{
  "num_hidden_layers": 8,
  "hidden_size": 384,
  "num_attention_heads": 12,
  "num_key_value_heads": 12,
  "head_dim": 32,
  "intermediate_size": 1024,
  "vocab_size": 8192,
  "hidden_act": "swiglu",
  "norm": "rmsnorm",
  "norm_place": "out",
  "norm_eps": 1e-06,
  "positions": "rope",
  "rope_theta": 2680.0,
  "rope_fraction": 1.0,
  "qk_norm": true,
  "attn_scale": 0.177,
  "bias": "none",
  "tie_word_embeddings": false,
  "parallel_block": false,
  "init": "normal",
  "init_std_qkv": 0.0316,
  "init_std_o": 0.00791,
  "init_std_up": 0.0316,
  "init_std_down": 0.00484,
  "optimizer": "muon_variant",
  "learning_rate": 0.00257,
  "lr_mult_o": 1.5,
  "lr_mult_down": 3.0,
  "beta1": 0.93,
  "lr_head": 0.0069,
  "warmup_steps": 0,
  "schedule": "wsd",
  "decay_fraction": 0.833,
  "decay_shape": "linear",
  "final_lr_fraction": 0.0,
  "batch_tokens": 131072,
  "max_seq_len": 1024,
  "doc_mask": true,
  "train_tokens": 796000000,
  "max_steps": 6073,
  "dataset": "wikipedia_en"
}
Each number is 128 + 32 x the weight over its row's rms, rounded and kept within 0 to 255. Layers, rows and columns count from 0. The size above them is the row's rms in percent of the matrix's.

# layer 5 MLP down (transposed), 1024x384, rms 0.284, rows 809-830, columns 48-95
size [105  99  99 102  92  99 101 102 108 100 101  99  95  95  95  98 100  94 116  92 105 100]
[[120 111 237 174 118 141 111 102  81  83 140 174 128 160  53 111 164 196 117 184  37 118 174 123 110 129 141  98 206 163  95  69 163 107 198  97 110 119 152 124 121 149 127 154 161 133 101 140]
 [ 77  97 194 115 138 138 127  91  59 146 132 195 149  67 135  88 114  99  94 167 145 145 148 117 163 164 108 144 143 172 147 181 163 156 206 131 119 103 105 124  89 147 115 146 126 154  71 150]
 [125 129 121 109 135 137 110 160 113  73 163 146 128 103 131 164 108 125  99 170 152 118 154 160 119 149 117 120 166 123 174 110 117 143 144  92 171 107 118 122  97 134 161  97 115 141 144 152]
 [109 118 168 183 120 176 147 158 115  97 151 157 147  42 111 123 149 120 206 129 110  96 119 137 132  38 193 175 142 155 136 151 124  87  86 111 123 188 156 122 141 161 105 106 147  80 143 165]
 [129 112  56  73  99 151 178  81 107  74 121 190 122 155 170 154 117 161 107 181 124 135 127 130 133 146 152  74 127 131 147 134 115 151 161 184 105 146 136 158 107 110  35 133 157 186  82  90]
 [162 102 165 132 135  75 159  76 105  94 104 139  95  21 170 181 156  92 139  96 150 141 128 100 133 142  66  90 106 135 155  69 140 109 146 117  63 164 201 114 129 132 103 187 177 177 115 130]
 [111 114 137 122 117 123 145 113  73 109 150 122  99 107  65  95 111 150 121 121 122 148  38 210 134 161 133 112 165 152  99 119 122 200 140 177 218 142 133 109  93 130 150 117 104 162 153 124]
 [120 169 136 174  74 186 139  84 152 129  97 136 101 123 163 164 132 139 193 138 107 130 186 163 138  77 105 134 179 118  97 102 119 122  85 107 150 157 101 172 123 132 140 119 197 143  83  98]
 [118 172 132 122 152 100 148 113 126 117 216 154 154 112  95 155 135 167  60 204 166  99 165 168 113  96 166 130 103 139 160 111 154 157 115 105 164  98 209  80 202 146 101 161 114  61  88 117]
 [111 119  97 137  83 122 185 110 176 149 100 115  39  86 111 203  95  72 121 201 107 142 113  38 133 121  97 182 149  65 158 122 135  84 120 107 190 104  80  85 126 125 122 110 106  68 115  87]
 [145  90 147 132 166 136 141   7 173 140  96  94  97  98 175 188  71 126 159 170 131 135 139 145 137 106 140 148 172 119 176 160 127 181 151 131 149 174 178 121  98 142 127 171  94 127 133  95]
 [161  92 133 148 132 179 120 107 138  62 196 141 177 146 159  98  95 130 162 149 186 166 106 141 115 123 147  88 120  91 122 122 148 158 108  95 151 147 100 153 133 157 153 185 123 111 202 209]
 [174 108 135  32  97 158  98 174 178 123  65 125 166 109 125 107 129 206 148 141 123 122  97 111 159 180 150 104 104 138 145 152 114 150 201  92 129 119 113  58 110 180 136 117 146 192  71 101]
 [ 64  93 126 146 175 124  91  89 109 121  92 137 104 123  87  95  83  78 144 125 121 148 122 137 167 149 124 138 155 179 132 128 169 148  42 125 126 159  76  93 129  83 114 171 102 117  83 100]
 [152  78 156 115  90 140  74  76 108  77  87 118 118  96 151 127 135 142 129 135  99 134 152 129 150 131  80  63  77 143 171 157 128  99 126 180 110  76  83 151 114 141 177 131  92 123 141 134]
 [109  90 128 137 150 155 175 154 115 117 140 129 178 165 118  86 123 132 123 117 125 168 100  83  73 204 147 131 114 164 143 200  98 113 126 168 136 173  95 106 148 144 170 117 106 189  83 163]
 [119 148 145 134 194 136 173 122 132 169 122 145 103 125 183  71 182 100 147 155 106 134 148 134  93 113 137 130 110 141 199 148  41 125 148 101 118 132 137 103 142 119 125 140  96 110 142 127]
 [139 100 136  94 133  58 126 212 145 132 168 184 144 129 172 122 137 146 165 122 134 154  77 136 106  94 176 101 111  53 137 156 138 119 136  93 142  72 171 107 172 140 146  95 159 175 137 166]
 [ 92 127 101 161 149 135 147 126  92 147 105 136  83 134 126 105  50 192 162 162 140 135 119 131  76 187 126 101 111 127 150 136 120 121 112 110 114 111 116  98 130 176 147 127 170 108  70 145]
 [ 64 135 132 138  83 127  81  99 118 152 168 127 180 131 125 119 110  90  97 130 127 112 149  88 125 128 157 124  33 128 134 119 143 128 150 138 109 110 132 157 115 107 131 156 153  82 175 168]
 [132 147 102 148 110 177 163 165  91 149  80 135 137 105 171 150 144 170 153 162 147 137 183 145 104 143  65 161  79 114 199 169 159 125  99 172 106 182 166 164 142 166 165 133  96 175 137 159]
 [119 119 113 165 151  94 131  70 137 115  88 108 129  86 108  96  96  78 142 164 142  98  73 167 151 120 143 131 126  98 125 147 156 140 106 151 152 134  70 134 144 159 139 129 101 123 130 122]]
# layer 5 MLP gate, 1024x384, rms 0.0934, rows 810-830, columns 48-95
size [103  88 107  94 101 109 104 103  97  98 103  96  97  92  99 104  98 112  97 106  98]
[[ 90 121  70 139 178 132 138 107  70 167  75  72 113 123 133 127  50 144 141 177 124  89  95 143 125 202 100 121 119 106 126 170 103  74  91  75 148  88  79 156 122  85 145 153 141  85 121 143]
 [110 102  96 159 165 126 122 152 132  95 157  71 119 141 161 101 144 192 118 192 199 110 157 146 124 151 133 160 152 167 124 147 178  74 157 133 126 103  88 117 100 131 157 123 126 114  86 157]
 [118 114 124 154 123 144 137 135 123 176 146 122 167 177 108 147 136 152 148 129 150 126 142 170 111 137 102 127  96 171 153 125 111 157 151 145 169 121  92 144 121 192 117 135  91 119 176 135]
 [116 103 102 174 150 111  95 101 136 153  95 146 129 162 173 174 109  73 175  51 128  75 153 180 114 153  46 138 127 109 146 168 109  72 155 127  97 185 145 139 167 167  85  98  92  96 154 142]
 [109 147 110 119 147 147  98 122  91 167 132 101 118 132 142 141 151 206 118 121 120 157 174 111 107 137 207  76 130 129 132 145  67  61 115 143 128  81  82 116 133 147 109 119  93 111 138  84]
 [138 102 145 120 132 101 129 153 152  97 110 131 109 118  95 124 148 130 129 143  72 134 102 154 151 174 154 132 143 141 106 129 126  68 127 174 167 166 146 121 130 109 152  55 129  85 132 138]
 [129  85 118 136 157 103 113 111 135  54 172  86  76 124 136 150 109  95  95 116  71 144 157  73 112 134  50 211  61 160 119  84 172  72  99 145 139 151 113 112 132 153 100 119  81 100 181 172]
 [ 68 105 145 104 147 160 103  70  94 134 181 145  93 111 145 106 122 139 108 162 105 151 136 119 155 182 130 114 116 102  48 122 137 102 157 134 155 167 148 106 138 118 147 131 104 137  96 127]
 [122 110 117 164 128 152 158  98  87 117 132  88 209 116 139 139 134 113 105 141 142 206 131 152 113  98 149  78  54 144 100  59  82 105 151  98  88 147  99 205 111  99 154 118 133 120 115 145]
 [118  90 131 133 170 154 108 167  92 124 139  75 101 126 107 173  71 121  71 121 152 117 151 138 139 123  64 181 108 102 157  63 118 174 106 126 114  83 141  70 151  83 162 179 198 145 108 172]
 [132 127  99 114 144 109 102  26 148 127 118 158 130 118 105 130  83 172  98 216 133 176 132 120  99 122  79  46 116 165 145 162 174 178  94  78 130 147  96  92 177 131 195 115 139 135 104 147]
 [ 72  91 146  99 122  93 147 124 185 186 121 120 124  78 106 101 157 124 185 111 152 113 109 140 109 156 150 123 143 127  30 130 127 127 155 100 120 175 111  86 126 173 197 103  87 122 158 158]
 [106 161 109 139 147  72 158 146 145 125 113 153 135  89 147 155 146 159 143 130 150  98  80 119 200 119 147  96 113 172 148 134 145  77 135 155 177 142 192  70 172 115 222 159  94  92 150 112]
 [169  90 103 105 103  99 131 140 138  92 101 139 169 149 175 174 133 146 172  98 138 200 119 145 145 117 130 179 154 132 142 191  88 131  73 162 119 146 103 108 163 126 130  85 109  97 179 174]
 [ 65 178  80 149 224 176 129 102 148 122 156 122 152 108 157 131 136 130 103 106 155  99 160 151 153 175 124 125 123 191  90 132 118 105  84 127 192 156 144  88 155 125 145 166 137 113 148 139]
 [118 116  94 107 189 123  68 137  43 198 113 128 112 124 129  87 122 150 158 126 122  66 137 200 166 158 143 103  68 142 127 123 175 100 117 130 144 129 169 167 137 142 123 132  63 154 136 129]
 [184  74 146 128 117 180 115 121 133 107  82 148 134  51  93 172 148 185 147 146 167  90 151 117 143 179 136 163 149 183 121 186 142 146 135 121 106 141 107 104  84 114 119 169 137 102 115 129]
 [125  70 140  93  98 132 113 127  99 108 122 100 106 126 142  98 102 143 179 172 126  90  47 155 126 147 138  94  81 119 163 110 119 104  75  73  88  97 162 163  71 114 199 102 130 133 131 132]
 [164 168 134  80 128 162 136 120 120 145  77 149 150 178  74 130 133  83 151 195 115 154 105 130 119 109 149  97 167 125 124 149 156 200 118 120 131  97 134 127 147 115 145  83 125 159 128 123]
 [ 95 159 133 111 210 140 159 149 126 134 132 159 157 121 176 103  65 117 138 149 161  97 126 149  84 155  96 165 134 108 136 151 140 101  90 124 136 159  85  92  46  92 157 109 108 136 170 182]
 [ 95 130 166 142 140 121 127  84 145 141 187 123  93 118 106 107 147 126  84 165 101  94 158 144 149 169 116 135 127 152 107  79 109  75 119  58 177 145 142  84 139 125  99 142 133 115 190 119]]
# layer 5 MLP up, 1024x384, rms 0.104, rows 810-830, columns 48-95
size [102  98 101  95  95 108 106 108 100  99  97  93  97  89 101 104  92 116  95 108 104]
[[169 144 131  99 137  88 156 103 134 161 165 107 173 107 159 114 174  99 123  75 138  95 111 177 135 118 105 164 169 150 136 192 187 205 123 174 145 146 113  77 125 127 145  64  85 174 139 116]
 [179 133 133  81  92 149 121 146 165  80 137  82 111 175 149 132  61 118  79 143 138  87 125 136  98 117 128 127  93 145  77 128 164  77 102 147 140 112 131 121 116  59  86 131  95 138 150  89]
 [221  81  98 122 129 142 160 125 106 139 170 162 115 111 112 125  92 112  95  73 134 102 141 142  88 119 176 109  92 120 165  68  92 154  97 108 133 175 141 142  79 134 128 146 124 140 164 138]
 [127 118 166 183 210 154 109 112 141 106 151  86 146 161 118 118 128  75 125 117 140 105 124 127  68 142 113 157 173 128 151 127  92 140 129  99 145 123  90 165 111 160 114 103 152 166 126 174]
 [ 57 161 129 100 107 125 138  66  97 123  95 108 173  93 141 130 152 115 124 151  72 153 156 103 108 136 101 107 141 109 135 100 189  82 143 148 134 164 158 150 125  94 114 101 130 113 157 106]
 [137 158 133 179 111 124  84 102 149 152 156 171 141 140 149 112  76  81 123 229 130 122 152 149 148 108 106 131 132 163 133 139  93 114 119 155  97 135 108 103 177  96 122 191 142 122 121 150]
 [109 145 149 110 147 133 175 128 135 128 182  95  99 171  99 130 128 160 144 151 162 111 129 131 180 142 102  90 161 166 116 135  65 131 134 117 147 124 126  75  70 171 163 185 102 118 161  98]
 [122 108 153 125 156  59 147 146 119 222 141 120 194 145  86  99 115 126 129 138 155 134 103 161 211 158 157  95  88 160 124 149 115 131 113 137 174 173 112 121 121 154 177 168 151 115 117 118]
 [ 81 140 126 104 147 217 150 177 128 121 153 153 185  97 123 153 123 154  96 158 201 126  60 173 114 147 102 122 168 168  89 128  80 132 126 132 116 140 159 134 196 175 142 103 170 114 133 139]
 [ 94 158 120 154 139 111 161 111 100 124 123 123 142 177 100 163 105 116 199  91 178  96  88 102  80 130 151 128 111 117 159 165 111 168 127 128  98 176 138  79 144 128  80 193 161 144  65  62]
 [124  81  93  78  57 114 130 125 186 188 150 134 142  87 165 139 110 102 123  76 183 165 131 150 139 111 110  87 149 185 143 122 153 125 114  93 156 121  84 118 113 102 158 106 116 156 118 130]
 [ 75 127 115  63  24  95 144 147 133 154 100 139  74  86 139 153 105 126 121 114 120 166 115  53 133 198  67 117 146 135  71  56 150 119 125  85  19 100 125 108  72  85 108 173 202 123  74 169]
 [138 161 152 116  71 114 161  91 135 154 152 122 106  88 120 135  96 138 111 172  99 127 108  83 119 134 133 116  72 127 128 153 124 149 136 137  86  83 118  80 152 168  84 142 121 130  79 116]
 [102 120 101  94 124 127 156 114  99 146  94 121  71 219 117 156 123 180 140 138 177 117 105  81 104 114  93 169 148 131 206 100 124 201 165 157 134 124 108 153  85  91 119 140 169 154 125 163]
 [159 138  62 113 120 123 134 162 166 178 102 143 127  91 137 137 101 156 123  83 132  88 112 120 137  68 129 188 104  96 116  83 152 135 133 136 160 147 142 146  63 156 158 143 121 127 125 152]
 [143 100 155 155 206 186  97 151 153 129 144 115 177 144 157  77 108 163 132 171 123 124 149 149 115 140 179 124 152 120 184 183 130 114 158 109 161  94 145 110 125 122 118 133 160 177  66 100]
 [117  87  59  91  99 166 168 147 114 153 141 169 137  80 130 184 123 151 139  99 148 125 190 168  92  96  77 197  91 102 159 126 155 163 164 131 137 192 107 130  90 121  96 150  99 169 102 193]
 [152 122 119 177  94  92 157 185 125 110 128 171 136 120  59 164 117  93 115 171  89 140 115 121 112 149 111 141 137  88 102 150 144 132 101 119 115 116 181 136 100 112 212 129 117 130 146  83]
 [ 94 152 157 114  32 110 158 132 100  93 198 115 117 149 123 120 124  85 123 120 153 123 102 196  99 133 129 128 133 145 171 139  61 171 124 133 129 116 139 131  99 129  90 100 123 160 108 126]
 [ 99 167 152 108 153 112 182 109 100 126 150 146 144  79 101  95 147  93 156 174 106  96 103 142 146 107  93 143  95 147 127 138 144 182 115 127 124 141  74 139  57 162  93 168 187 200 120 152]
 [139 107 189  96 118 156 109 135 127  94  74 144 179 155 163 100  63 177 168 102  87 111 138 130 106 109 137 146 148 124 121 158 109  56 107 182  86 130 129 124 130 143  85 212 154 117  79 100]]